Weights of a small GPT-style language model, trained from scratch on English Wikipedia.
Architecture: rotary positions, no biases in attention or MLP, normalized queries and keys, local attention windows, value embeddings, a smear gate, learned residual scales.
Each number is 200 + 20 x the weight over its row's rms, rounded and kept within 0 to 999. Layers, rows and columns count from 0. The size before them is the row's rms in percent of the matrix's.

# up: layer 7 MLP up, 1024x256, rms 0.0827, rows 687-739, columns 0-63
# down: layer 7 MLP down (transposed), 1024x256, rms 0.0746, rows 687-738, columns 0-63
up687,122,195,206,198,186,209,194,201,200,201,174,199,207,203,185,220,223,183,191,213,188,239,203,191,244,220,203,199,226,212,166,201,204,188,199,183,218,193,229,208,219,191,213,218,244,167,174,200,205,168,176,156,217,211,203,186,190,185,220,205,188,202,219,204,209
down687,120,215,193,214,203,193,188,177,206,198,161,209,175,204,199,184,210,183,196,180,212,191,201,197,191,202,168,224,201,194,203,206,203,190,180,200,203,235,187,174,210,189,210,221,195,226,188,208,188,188,160,192,197,209,179,191,186,216,245,208,189,227,233,164,214
up688,096,193,208,199,244,209,182,173,213,199,200,182,208,177,219,200,171,221,193,192,239,184,168,221,172,220,216,152,224,213,177,183,208,209,169,191,223,202,238,178,197,207,214,211,164,185,180,193,234,183,208,162,226,207,168,199,210,209,219,200,218,208,199,214,191
down688,105,179,214,226,219,195,187,197,219,179,205,161,160,189,243,211,202,197,176,179,201,228,224,212,199,191,196,191,211,204,196,236,227,200,202,184,188,186,206,234,156,207,164,179,202,213,157,222,206,221,204,165,237,222,222,205,212,173,152,216,180,205,229,206,200
up689,095,177,183,191,203,202,193,216,236,235,187,207,175,213,206,191,201,230,210,175,189,206,176,203,158,201,201,165,172,194,218,184,220,200,192,196,206,198,206,207,206,222,179,214,189,194,168,217,191,215,184,203,229,148,219,218,249,229,191,218,203,213,232,216,180
down689,098,185,200,209,191,187,218,201,196,188,229,237,188,186,195,218,206,192,190,193,194,232,217,200,252,172,201,200,233,203,190,203,205,212,208,196,219,194,217,229,186,199,201,216,227,153,205,221,158,200,217,177,206,214,182,193,204,194,178,211,224,181,187,186,178
up690,095,218,176,187,208,205,167,207,227,200,204,223,212,212,218,226,198,244,203,192,208,230,206,164,199,241,244,201,177,192,200,174,217,206,206,182,210,214,188,209,193,189,191,207,214,216,200,230,220,225,190,194,171,155,183,230,200,184,191,171,181,173,177,185,221
down690,096,208,188,179,223,200,197,179,207,190,199,179,192,197,220,188,171,174,190,170,193,186,233,188,197,189,255,237,196,203,168,201,204,197,226,209,217,222,188,206,205,169,252,200,203,203,234,174,241,198,199,185,181,208,164,150,229,239,194,203,193,225,206,230,170
up691,099,213,219,189,192,204,158,203,186,216,217,185,221,185,207,215,184,219,175,175,176,197,198,222,203,187,193,165,238,200,154,187,212,175,195,189,197,191,202,208,229,196,196,214,182,181,193,198,244,178,218,154,211,190,235,201,209,218,194,222,184,199,222,213,231
down691,096,177,191,191,172,184,211,179,187,218,203,235,199,163,206,223,186,170,204,190,179,222,215,204,221,188,213,174,224,205,189,186,222,215,216,192,191,222,220,197,199,199,223,200,204,206,193,197,219,221,232,194,212,202,212,189,165,195,160,202,205,194,235,219,202
up692,092,190,237,200,176,185,191,212,177,158,186,201,205,186,191,194,212,210,248,182,196,223,168,204,196,193,213,182,194,175,183,212,186,218,177,185,175,203,228,219,209,201,189,221,200,217,242,231,184,228,190,195,195,211,229,209,182,189,217,177,205,131,224,169,205
down692,095,200,188,203,188,190,186,190,214,197,185,195,222,209,189,216,185,210,178,194,165,150,221,193,207,194,213,228,218,192,209,222,190,179,213,194,189,186,169,225,232,179,200,194,198,211,212,195,210,201,198,215,259,190,174,222,168,202,192,184,221,183,188,201,176
up693,102,173,222,206,172,204,194,213,201,182,190,198,221,197,227,187,226,235,183,200,214,203,199,213,182,206,172,205,205,181,174,215,219,220,212,168,223,198,195,176,182,187,186,230,209,178,200,217,218,200,206,218,185,180,219,238,220,189,176,180,217,169,239,186,213
down693,103,192,197,194,205,208,185,197,232,213,190,212,189,209,197,220,197,203,249,215,222,198,222,197,210,193,199,215,209,186,177,200,196,205,189,185,167,215,170,185,204,211,182,209,208,205,191,219,237,205,196,194,219,187,197,212,192,197,206,168,211,193,171,210,233
up694,099,190,233,204,209,198,197,183,204,217,195,171,202,208,200,173,201,224,196,197,204,195,186,240,180,181,166,207,220,184,176,207,206,199,185,210,181,204,218,192,225,217,206,197,234,177,185,200,234,227,182,189,189,200,189,190,222,218,224,194,194,222,251,236,193
down694,099,190,200,193,212,195,192,219,219,178,222,199,199,225,213,218,193,192,184,185,154,212,230,187,204,195,241,240,175,202,189,222,212,240,222,171,186,222,174,200,181,210,208,180,230,242,152,175,216,189,190,165,202,202,191,213,179,212,185,208,176,206,199,213,221
up695,104,202,190,204,181,215,177,190,205,195,176,186,234,207,205,215,241,259,204,154,217,219,194,210,202,215,196,200,229,184,206,202,191,194,168,199,169,166,208,183,199,225,217,194,198,184,166,207,200,207,193,185,194,242,197,195,210,218,197,201,225,211,227,198,184
down695,106,223,224,204,174,176,208,203,195,189,233,205,203,192,202,217,191,185,188,187,207,185,204,201,201,216,214,213,239,185,186,221,198,211,209,172,199,163,208,189,201,246,213,216,238,197,185,215,217,185,200,219,200,203,201,225,174,201,178,215,198,211,225,193,239
up696,107,164,167,206,198,196,181,221,191,196,208,175,210,213,222,194,215,223,174,201,181,210,183,189,205,219,253,157,176,211,206,214,207,210,159,189,209,179,214,184,213,187,213,206,189,222,179,229,197,229,187,202,198,175,206,201,244,194,224,212,174,214,190,198,198
down696,106,192,183,199,214,184,202,185,195,201,186,208,170,224,211,186,205,193,173,186,194,210,219,189,222,216,234,191,175,212,194,224,193,236,197,174,210,191,240,174,190,187,194,217,193,193,207,204,216,145,180,216,185,205,206,204,199,188,214,213,216,199,189,192,228
up697,092,225,189,193,240,195,187,178,241,189,232,209,205,218,216,216,197,203,218,212,185,181,212,190,207,198,224,182,193,216,206,161,175,203,205,186,197,229,218,176,212,174,232,173,211,196,203,218,209,201,188,202,182,194,206,234,181,159,185,189,209,228,188,200,198
down697,097,186,208,197,172,203,198,193,195,204,188,216,193,194,219,224,250,192,206,219,221,217,231,190,175,205,199,204,188,211,191,206,189,217,191,218,179,214,213,192,175,219,226,216,192,184,244,204,219,247,222,220,193,216,204,163,186,209,191,227,213,186,160,222,203
up698,110,202,204,188,198,208,193,200,184,189,195,173,247,198,204,165,214,245,188,158,180,201,167,208,224,208,229,225,209,197,190,221,167,210,201,192,183,195,186,249,180,211,191,189,241,185,190,212,194,206,197,179,214,206,182,221,200,170,189,208,180,209,193,174,187
down698,106,178,184,208,191,197,179,195,183,195,193,177,176,210,213,160,177,226,213,180,202,174,187,209,197,196,216,198,200,187,225,226,181,203,201,186,212,238,202,173,192,207,206,226,164,210,193,228,226,209,208,193,225,212,185,184,184,200,203,227,172,151,179,192,187
up699,095,213,212,169,202,222,192,196,249,197,217,203,188,198,182,187,207,218,178,179,204,189,189,192,195,221,233,178,190,200,198,208,170,235,158,165,178,194,213,216,194,176,223,215,215,241,206,218,207,212,175,212,220,215,199,250,192,227,164,206,224,210,225,211,179
down699,095,191,215,230,169,193,190,227,192,221,245,190,210,191,215,181,183,183,219,200,225,189,203,191,215,174,173,195,204,188,184,220,191,194,229,189,223,158,204,187,204,186,201,193,190,197,186,190,180,202,209,231,162,166,192,240,209,195,228,204,201,207,195,203,191
up700,100,202,179,190,206,232,217,135,236,217,203,202,196,166,240,228,201,230,184,198,162,172,197,242,194,216,187,197,205,196,199,174,227,204,211,205,215,190,162,231,215,166,184,178,171,222,206,204,210,184,190,201,192,188,206,163,201,200,154,227,191,205,209,165,202
down700,100,189,194,200,190,206,202,209,185,203,201,201,179,219,201,223,195,203,214,206,214,202,189,202,232,192,191,202,209,198,182,214,198,197,203,238,164,232,204,237,222,215,222,172,147,208,197,180,173,223,216,181,223,207,175,207,222,204,181,215,190,238,203,163,177
up701,100,179,203,163,200,219,198,154,187,183,220,178,218,165,190,228,203,212,214,207,189,197,203,213,196,198,236,195,212,218,217,207,230,233,208,161,236,196,213,245,229,192,176,224,196,185,233,194,241,195,178,201,207,195,182,191,207,182,235,219,208,208,199,157,156
down701,100,204,176,190,222,226,234,214,207,180,233,164,259,192,176,190,206,199,213,183,186,200,195,203,189,171,206,184,204,238,180,206,182,172,236,217,175,188,186,203,197,220,198,217,246,221,188,170,205,191,202,212,173,205,175,164,185,188,214,228,211,200,212,196,211
up702,102,181,176,180,241,244,214,151,205,236,186,201,213,206,191,219,219,218,213,182,214,221,223,173,212,218,163,217,180,256,169,231,179,170,208,190,254,157,231,198,189,213,198,195,204,202,186,229,196,197,181,165,212,203,196,192,189,196,208,219,178,209,177,203,170
down702,097,183,202,219,208,192,188,199,200,183,220,200,199,197,185,202,190,203,214,229,204,178,168,217,190,169,175,169,209,173,214,199,233,195,218,221,204,194,223,219,214,236,207,231,177,163,202,207,208,235,194,164,214,218,226,224,180,219,181,187,220,194,201,203,195
up703,091,202,231,196,189,209,226,174,184,184,218,201,205,210,213,198,171,203,169,217,235,202,209,184,214,182,195,208,222,194,204,210,169,200,196,172,173,173,228,180,219,200,221,226,229,203,192,229,205,203,178,183,218,203,192,181,202,186,198,226,191,172,195,199,235
down703,098,206,194,197,187,196,208,206,226,213,229,233,207,206,192,209,212,194,179,207,201,207,163,201,188,196,184,206,214,180,193,188,189,225,200,220,202,160,194,221,204,195,210,221,185,196,235,210,196,255,183,206,199,194,208,193,193,214,215,196,196,186,175,230,178
up704,101,185,189,181,223,210,196,191,208,235,186,217,190,224,250,171,207,184,197,171,191,196,192,214,224,187,214,206,192,186,203,201,182,189,157,217,201,209,214,209,199,215,228,221,197,245,179,195,203,164,208,152,204,198,209,197,196,183,189,185,179,231,221,187,174
down704,102,216,189,198,177,218,196,214,182,220,172,219,182,208,223,194,179,207,198,178,208,163,186,188,219,176,181,198,205,198,237,186,193,213,211,183,209,221,195,199,189,221,197,227,176,172,228,173,167,191,211,221,168,192,225,200,222,177,173,197,187,206,168,203,189
up705,097,206,209,196,196,219,192,180,200,208,224,200,213,214,154,223,203,180,166,189,200,211,180,188,182,201,206,188,184,169,175,229,224,220,202,203,154,197,166,210,222,157,230,206,178,175,188,211,193,153,202,200,193,201,184,183,277,189,182,212,192,205,221,201,196
down705,099,195,199,234,198,198,189,187,190,200,204,229,209,227,156,230,186,187,232,172,175,225,216,188,196,230,190,166,195,178,220,230,219,187,208,207,205,224,195,214,204,185,208,219,192,187,185,214,187,215,200,186,231,193,181,218,216,202,175,183,195,213,178,223,224
up706,109,169,174,185,214,225,172,206,200,225,225,203,219,200,218,220,205,208,199,182,209,208,200,184,177,193,220,187,202,191,210,193,179,154,214,197,219,160,212,203,225,206,208,222,201,231,195,229,199,208,206,215,188,202,195,243,209,222,196,243,185,186,193,193,181
down706,105,210,190,207,211,222,193,176,188,188,211,229,197,185,209,216,221,206,231,191,226,213,227,203,190,174,190,191,179,197,213,179,190,188,214,181,208,185,185,204,198,186,226,191,177,195,202,204,185,224,211,204,171,213,197,184,213,191,213,186,198,203,211,159,202
up707,096,192,193,191,202,212,207,193,206,200,200,204,221,192,189,184,196,239,208,174,200,221,193,177,229,208,200,188,151,163,190,190,231,219,198,198,202,201,181,198,176,196,208,182,218,190,214,197,253,227,200,201,168,146,206,223,222,200,164,206,206,210,189,183,185
down707,096,210,176,218,207,186,220,223,215,156,169,175,209,189,183,191,208,236,181,233,215,202,217,180,220,220,223,185,195,217,184,228,214,214,198,184,182,213,197,189,168,175,219,167,214,216,182,185,184,194,188,194,222,182,184,215,175,228,242,185,192,234,170,186,192
up708,100,215,210,185,193,221,190,181,204,182,170,196,233,196,235,223,218,230,162,206,218,188,164,216,214,217,214,217,169,245,207,173,185,190,205,186,176,193,221,223,204,200,229,198,199,215,233,212,240,169,183,200,202,178,180,211,232,162,219,214,213,217,216,202,165
down708,101,231,195,193,205,218,173,211,194,208,227,212,217,185,186,181,207,172,163,196,227,209,205,190,208,207,200,204,191,216,177,183,213,175,214,210,228,222,210,189,179,226,207,206,193,223,195,219,224,186,176,210,184,221,211,196,187,170,222,200,206,163,181,202,176
up709,107,178,185,174,197,201,176,204,172,195,196,235,208,225,206,217,168,220,175,215,172,196,198,199,197,195,202,189,233,169,217,209,195,199,198,224,204,197,178,195,200,157,225,190,207,187,178,199,241,205,189,176,205,179,196,235,210,168,194,206,191,189,238,194,167
down709,104,210,218,204,186,187,155,201,205,216,173,185,216,223,191,186,201,221,186,214,193,197,190,204,224,188,179,190,219,178,178,203,217,194,232,193,179,164,185,184,186,199,186,222,204,178,168,188,199,221,198,233,179,191,208,234,207,220,189,223,197,200,199,229,163
up710,090,207,202,206,198,211,197,189,186,212,201,215,200,206,235,191,175,236,194,205,150,183,244,232,235,196,228,184,185,212,193,187,203,212,180,216,164,163,174,169,206,213,190,227,189,223,185,232,200,228,190,183,168,241,200,167,222,174,224,187,224,181,198,211,212
down710,092,173,195,232,195,171,212,231,206,207,248,196,217,159,183,187,239,231,185,143,195,198,187,236,191,178,205,224,214,177,230,211,207,214,214,226,180,198,196,193,205,173,203,220,182,179,213,219,171,168,207,224,203,214,209,202,191,226,192,230,177,222,168,170,202
up711,102,199,228,198,177,196,189,166,213,189,217,230,199,180,206,226,202,195,181,164,200,202,160,227,190,182,210,189,198,185,235,177,187,214,184,221,156,224,250,204,212,210,197,203,197,242,196,225,190,180,231,210,191,186,199,192,202,187,200,186,203,168,194,206,229
down711,100,193,194,187,194,203,181,189,183,158,226,192,229,194,166,199,189,191,213,186,163,179,198,190,216,167,212,203,196,217,188,193,178,199,172,177,213,167,197,204,181,225,205,179,222,177,195,172,189,216,165,204,214,179,150,221,166,187,189,192,185,202,185,254,225
up712,082,175,251,207,167,188,163,194,177,162,226,221,212,151,197,230,193,186,173,166,177,192,221,174,201,206,205,201,226,195,244,212,202,196,201,239,210,210,215,185,182,186,218,171,191,212,188,211,186,215,136,196,158,206,179,213,227,238,167,202,176,194,212,178,211
down712,093,244,236,305,176,150,191,198,131,207,161,193,182,193,225,207,230,190,172,196,209,200,210,203,195,192,210,200,200,202,210,208,181,193,227,221,197,190,180,202,215,209,211,197,200,195,204,178,209,189,217,170,177,170,217,223,184,204,200,221,212,217,214,214,218
up713,096,200,196,198,180,195,167,193,210,205,247,167,187,191,192,203,176,188,212,200,215,202,173,189,186,210,225,188,235,164,217,210,198,175,210,255,209,216,193,213,206,186,220,200,215,198,245,154,225,219,200,206,169,187,227,224,192,199,209,214,202,193,176,221,201
down713,100,200,218,224,192,196,217,189,201,238,163,202,195,204,174,179,160,233,222,223,230,185,219,177,207,228,162,181,222,174,212,229,206,188,190,208,197,186,227,233,157,209,202,234,178,209,200,193,178,200,189,244,235,209,188,185,230,203,218,184,202,218,211,165,249
up714,101,223,202,194,220,204,199,149,171,214,211,186,194,222,214,180,206,179,187,176,191,224,221,201,182,218,216,151,195,209,192,238,177,202,180,180,177,190,218,213,217,176,153,179,209,224,206,218,167,189,210,200,200,199,191,182,220,191,213,186,182,192,203,222,214
down714,107,226,209,208,220,210,207,204,207,210,196,195,212,193,191,237,217,149,198,201,212,202,212,188,175,196,182,219,191,188,184,167,196,222,205,180,191,196,188,223,214,196,196,194,188,188,236,248,200,181,174,181,175,202,213,247,230,189,198,200,179,187,194,202,175
up715,103,166,225,178,205,206,180,204,211,213,205,220,227,204,219,211,169,205,204,204,167,240,217,191,193,200,191,211,173,201,190,197,214,216,226,211,197,186,174,196,185,216,191,200,213,181,205,234,217,200,182,180,195,187,243,224,228,222,199,227,208,212,200,196,212
down715,104,193,215,201,203,191,188,240,223,180,231,202,193,204,209,224,206,174,207,186,201,195,249,165,206,215,197,197,182,236,184,234,208,208,184,206,214,173,197,193,228,229,181,170,193,212,172,187,161,192,190,165,234,194,188,184,209,193,201,189,214,206,204,206,232
up716,091,197,185,192,217,211,202,190,191,222,185,198,182,176,241,172,177,176,204,212,217,224,206,205,173,211,213,172,186,210,193,181,193,200,180,199,225,193,192,219,195,157,156,201,215,210,222,205,192,197,215,185,202,212,181,214,204,189,225,168,163,175,190,200,181
down716,096,212,207,218,206,179,208,216,204,199,188,163,210,215,200,208,193,192,200,211,203,187,181,228,211,199,194,211,177,215,205,189,220,227,229,187,233,210,210,180,219,214,222,216,191,177,200,222,214,177,193,175,137,207,206,239,166,191,193,173,161,207,189,205,195
up717,108,205,208,193,211,206,164,188,220,215,199,238,197,218,211,216,200,225,178,193,175,172,194,242,177,191,166,182,151,186,209,206,179,226,158,193,194,186,186,202,225,213,190,181,215,213,172,223,194,229,215,205,198,179,221,181,230,227,230,218,217,186,229,176,192
down717,102,229,205,195,185,182,191,173,225,195,202,202,201,237,239,195,189,166,215,191,223,203,205,190,212,192,186,176,172,221,188,191,196,189,179,210,173,178,226,206,248,165,192,161,195,172,202,186,189,209,200,214,223,203,201,216,220,201,178,204,192,207,210,177,182
up718,099,191,195,192,214,215,188,201,226,193,224,182,226,198,225,225,229,232,196,180,209,208,202,203,203,217,172,189,182,214,203,191,197,212,192,252,194,189,224,216,182,183,218,186,180,190,202,183,236,194,223,180,192,171,197,200,181,178,175,214,175,191,178,206,237
down718,100,206,206,186,192,194,184,166,195,196,209,218,191,224,188,202,197,201,223,203,213,192,189,176,183,197,232,211,175,212,219,197,161,226,175,203,218,211,230,202,165,194,194,209,187,244,181,167,198,273,192,177,200,180,194,214,190,198,193,208,214,219,216,243,200
up719,096,198,192,153,210,238,179,208,216,214,200,227,216,176,203,195,198,186,204,196,168,210,215,172,207,221,197,207,174,202,181,185,192,195,211,229,227,196,169,204,202,170,215,212,189,225,226,218,184,173,193,199,186,200,225,199,201,242,176,227,221,160,194,213,180
down719,096,209,192,186,208,198,227,214,186,173,185,184,178,242,185,192,162,223,215,195,201,218,178,172,215,178,123,224,244,216,211,204,213,173,199,224,225,209,193,211,227,192,176,166,164,181,142,186,164,195,207,183,208,199,169,218,202,180,192,165,223,197,216,188,199
up720,097,185,188,210,210,207,181,206,187,219,208,229,203,208,209,224,185,219,192,197,181,165,223,167,132,216,229,222,183,205,209,192,192,195,187,213,210,180,202,224,182,189,200,215,191,197,190,211,205,197,166,200,208,213,216,242,229,193,194,238,208,203,216,194,161
down720,100,201,202,196,191,211,188,183,177,198,203,174,207,210,205,206,196,191,209,185,213,149,237,163,201,190,170,160,211,183,179,194,195,174,223,186,209,211,198,203,229,181,203,205,199,228,206,177,194,198,185,226,204,170,240,194,209,193,197,203,206,198,217,227,196
up721,097,168,185,213,182,194,173,191,184,202,171,193,146,206,226,207,177,216,225,183,180,200,206,209,169,214,240,178,176,164,196,221,214,190,212,184,155,202,177,188,223,174,169,199,227,174,187,240,194,241,174,208,199,180,212,213,222,199,194,226,187,208,202,191,172
down721,101,180,199,219,225,178,187,180,194,177,219,205,201,211,200,166,197,220,192,215,178,172,186,217,186,148,161,203,152,215,186,205,190,191,201,188,172,208,179,192,203,204,204,204,220,212,202,195,213,168,203,200,181,199,206,199,171,207,221,212,214,189,203,188,232
up722,094,211,208,203,164,193,171,223,189,201,195,201,202,178,208,218,192,212,187,194,208,179,152,196,219,204,203,170,212,231,211,158,219,191,153,177,206,210,174,194,207,184,215,202,201,172,177,187,197,186,179,216,172,208,234,207,213,201,196,197,180,191,167,176,211
down722,097,200,180,214,184,172,203,195,198,206,213,205,212,251,171,237,205,207,221,192,221,218,204,249,223,194,164,173,179,217,209,205,182,190,148,230,190,220,210,195,199,208,201,216,210,184,191,174,205,211,172,193,202,177,184,210,206,174,221,189,225,190,220,214,208
up723,109,183,205,203,211,210,194,210,208,171,203,159,190,189,213,240,214,204,184,197,202,194,165,207,180,201,206,178,230,176,220,183,202,195,187,183,214,208,217,169,227,171,190,170,182,187,213,178,169,143,181,187,181,196,174,210,230,190,205,184,237,209,198,197,193
down723,104,201,201,184,186,198,199,215,220,173,205,222,188,210,221,210,182,201,197,207,163,209,157,235,197,164,228,216,240,199,238,184,185,170,207,182,228,210,214,220,214,200,197,201,198,216,201,172,192,183,218,204,206,214,173,204,189,201,200,200,190,239,220,208,188
up724,100,211,188,209,226,214,179,196,206,202,182,225,208,204,219,246,196,226,201,199,176,173,229,181,202,196,230,176,198,189,224,205,253,185,188,189,186,197,187,213,193,216,220,194,223,212,176,228,198,203,199,184,227,180,185,204,208,182,164,194,195,174,188,190,202
down724,101,164,203,207,199,218,198,188,207,223,187,204,187,196,194,189,212,239,189,208,244,171,203,187,207,181,174,203,202,168,212,194,204,181,223,220,194,219,187,193,202,197,206,205,207,203,178,189,185,190,207,175,187,195,196,213,233,196,213,168,226,198,222,167,192
up725,102,148,206,188,185,187,188,206,241,183,215,188,190,188,215,185,219,233,156,176,191,233,157,197,176,220,202,191,200,188,178,207,203,221,152,181,214,182,189,198,218,201,216,220,207,162,207,212,222,205,188,179,220,200,214,229,229,217,225,242,207,203,210,235,150
down725,099,215,201,192,166,205,187,212,229,198,200,216,188,200,220,200,214,188,167,160,209,210,227,190,227,178,202,179,228,220,149,215,211,197,194,188,207,240,219,201,234,235,169,217,207,185,201,229,199,189,187,190,238,176,207,240,209,210,218,203,230,212,214,196,196
up726,100,165,171,219,218,231,181,201,205,161,203,192,198,205,196,172,152,196,160,213,190,218,198,206,189,187,212,190,218,198,179,221,222,200,184,196,216,196,167,172,181,180,206,233,225,220,168,189,203,204,198,230,177,215,216,209,213,180,190,204,190,205,211,209,188
down726,100,236,233,209,188,210,218,197,184,187,235,180,186,170,177,171,235,226,229,200,172,199,205,205,182,206,174,202,208,155,161,211,208,201,218,212,182,229,188,193,171,214,211,213,230,164,188,170,200,195,204,214,183,193,193,166,190,198,215,236,215,187,196,202,180
up727,101,158,222,207,217,187,191,233,197,187,208,213,211,208,198,217,209,219,203,191,215,214,179,206,182,191,208,176,233,209,212,176,150,217,201,221,184,215,179,216,218,190,184,187,228,201,205,203,216,223,154,195,193,208,185,221,198,233,216,212,175,172,209,224,209
down727,100,202,205,213,181,162,173,208,198,233,217,192,208,181,188,217,192,246,192,167,206,184,208,189,223,210,197,217,247,198,214,231,206,218,195,196,186,214,179,188,207,212,182,195,226,213,191,186,165,195,202,224,233,190,192,230,171,173,185,233,214,186,174,201,197
up728,109,170,191,174,192,209,178,186,174,229,204,239,186,197,203,220,241,191,195,185,196,229,208,165,210,201,211,200,215,235,206,239,197,167,191,169,233,185,189,178,184,208,222,219,192,232,228,231,197,200,200,183,204,211,176,196,218,192,202,223,225,184,201,219,163
down728,102,205,200,214,204,186,197,185,212,197,193,185,204,197,218,216,165,251,209,210,206,214,184,224,202,200,196,199,180,173,174,210,177,180,200,233,247,154,197,164,169,228,172,201,210,188,198,184,192,183,187,205,224,212,230,215,190,181,200,190,237,221,209,200,177
up729,088,179,176,195,204,184,169,232,193,225,215,223,187,220,220,215,206,203,184,171,196,206,212,176,176,202,220,199,191,173,198,212,203,196,243,197,186,195,229,203,218,197,149,201,170,208,200,240,223,176,212,225,197,220,237,208,205,185,131,174,194,203,187,221,210
down729,094,192,196,203,224,210,230,191,181,189,182,174,223,156,165,231,193,219,217,223,203,204,183,177,228,207,197,184,203,185,232,211,192,214,169,189,217,184,157,237,174,182,200,189,204,196,202,188,246,177,211,181,208,227,205,190,162,218,184,237,201,178,200,183,226
up730,101,206,188,176,231,238,206,198,223,248,231,194,208,201,198,205,240,204,152,154,213,205,179,217,187,220,194,195,208,203,195,173,186,201,152,149,180,145,203,237,193,192,198,217,192,196,195,194,224,210,183,212,199,213,203,215,219,239,162,192,202,201,246,199,200
down730,104,222,207,207,209,212,228,205,192,183,217,218,193,223,201,194,212,210,183,198,231,242,196,191,198,220,204,195,179,223,194,199,192,198,189,200,246,183,202,177,203,163,211,191,191,213,214,265,196,212,197,185,190,141,191,189,202,211,232,212,177,192,205,177,202
up731,096,203,186,185,188,197,211,171,217,223,177,210,171,186,177,202,196,208,199,179,204,172,188,196,209,235,183,198,212,200,210,214,241,165,190,198,187,179,230,204,218,179,185,211,203,215,215,194,175,210,203,202,195,193,236,217,190,186,191,198,221,210,233,211,202
down731,091,178,204,199,203,200,205,177,193,188,181,207,179,189,181,192,161,178,237,209,207,190,179,199,205,210,244,201,206,207,198,225,219,227,213,198,173,225,182,211,193,208,215,206,198,207,227,195,190,194,204,206,213,208,217,183,173,239,184,223,182,249,167,209,229
up732,098,189,209,163,198,197,201,202,199,198,232,202,218,165,223,221,205,212,157,188,203,224,187,193,177,250,201,237,231,191,199,230,201,201,185,224,207,206,247,181,201,185,226,220,196,166,205,211,197,232,187,186,206,250,215,245,184,184,175,187,222,207,199,182,204
down732,099,178,193,192,211,176,227,198,212,217,204,207,223,224,224,161,174,190,178,198,219,184,212,181,197,210,188,177,184,218,212,217,202,168,218,209,215,151,184,198,219,177,207,263,221,217,176,205,168,179,207,210,186,192,209,206,197,203,206,199,190,223,186,207,222
up733,097,201,178,191,182,234,185,210,175,223,195,226,233,187,224,210,196,210,222,166,159,235,241,183,184,202,199,206,211,190,204,223,202,178,194,233,173,188,167,217,211,209,172,199,200,192,208,179,239,207,212,179,191,200,194,199,190,184,185,196,210,165,209,185,150
down733,102,180,218,210,195,206,191,208,181,218,201,203,223,209,215,195,207,217,201,229,211,187,230,203,187,200,180,228,204,202,217,231,218,180,185,194,229,221,187,211,182,207,222,187,145,199,173,219,200,183,208,187,227,195,199,174,220,187,218,178,204,194,197,202,231
up734,121,189,197,162,172,216,176,202,192,205,149,191,215,184,229,201,195,193,207,195,197,219,188,212,226,196,198,226,208,195,211,215,208,170,213,209,208,191,209,233,202,186,222,184,165,192,166,192,222,207,195,209,214,210,233,195,165,189,184,212,234,194,210,227,204
down734,098,218,176,179,212,184,172,228,220,212,192,199,232,186,199,190,207,220,215,210,216,217,211,228,200,202,191,192,206,199,200,187,190,203,210,195,203,222,216,215,186,220,227,212,201,177,172,191,242,208,214,205,212,237,196,181,198,151,203,192,187,198,212,186,194
up735,104,177,207,162,241,238,169,204,208,247,219,181,210,194,231,218,233,243,205,208,180,209,218,173,202,200,211,189,179,209,190,227,182,165,197,188,211,163,182,247,187,183,204,214,195,228,181,194,204,167,222,196,164,212,220,198,200,165,198,201,204,208,211,223,197
down735,095,190,169,165,214,205,173,183,191,209,212,177,188,194,176,205,202,174,198,221,235,203,218,203,189,216,199,196,224,202,200,198,214,213,215,188,183,223,218,166,193,191,229,197,249,163,216,195,224,219,203,212,205,217,211,223,213,221,189,200,182,216,196,187,186
up736,095,183,178,153,235,217,223,203,201,170,240,230,209,216,180,187,225,193,198,190,173,188,224,189,203,221,237,184,180,176,204,229,201,202,210,223,172,164,175,199,191,178,172,182,208,193,219,200,209,204,171,201,156,212,199,191,206,177,192,184,193,197,213,183,182
down736,102,212,177,195,201,184,173,199,221,199,229,206,219,236,217,204,196,186,219,220,212,208,206,209,204,155,193,186,223,172,210,174,207,192,205,216,183,203,226,203,225,201,190,215,234,176,201,157,191,209,231,170,196,187,206,227,211,222,218,195,211,192,200,208,211
up737,107,217,188,188,220,216,203,197,212,213,203,230,212,215,192,184,189,205,187,212,167,208,217,192,237,194,217,193,196,178,222,208,158,169,191,187,201,200,211,203,212,172,206,235,206,187,177,192,193,227,188,155,193,202,170,212,204,216,201,204,226,163,216,224,163
down737,117,179,202,194,186,196,190,210,191,190,179,196,213,198,194,210,214,221,200,222,218,214,215,213,197,208,189,203,215,209,180,204,245,204,203,217,189,198,220,214,216,189,216,177,205,200,221,204,219,189,211,243,199,179,225,192,183,230,181,182,214,251,206,172,200
up738,104,219,217,192,200,213,200,207,205,199,171,228,214,214,199,215,204,209,197,178,186,209,213,203,220,189,206,200,173,188,185,221,223,162,215,178,212,184,176,202,192,177,176,204,213,191,186,213,241,191,220,191,206,217,209,168,184,158,209,205,191,184,245,205,202
down738,105,187,185,239,205,191,191,233,177,218,204,189,193,215,188,194,204,221,198,203,227,193,182,222,200,204,173,206,189,187,191,219,174,225,177,218,187,220,184,207,203,163,178,190,210,239,227,184,203,219,197,179,183,208,177,236,214,195,233,183,239,220,217,177,195
up739,104,210,194,171,198,205,190,209,186,238,223,234,202,178,175,204,209,214,197,213,152,216,209,188,178,194,195,228,186,197,200,183,222,183,194,190,211,171,213,189,198,202,226,187,207,235,169,246,224,238,221,175,176,175,199,227,195,226,215,183,202,200,181,219,196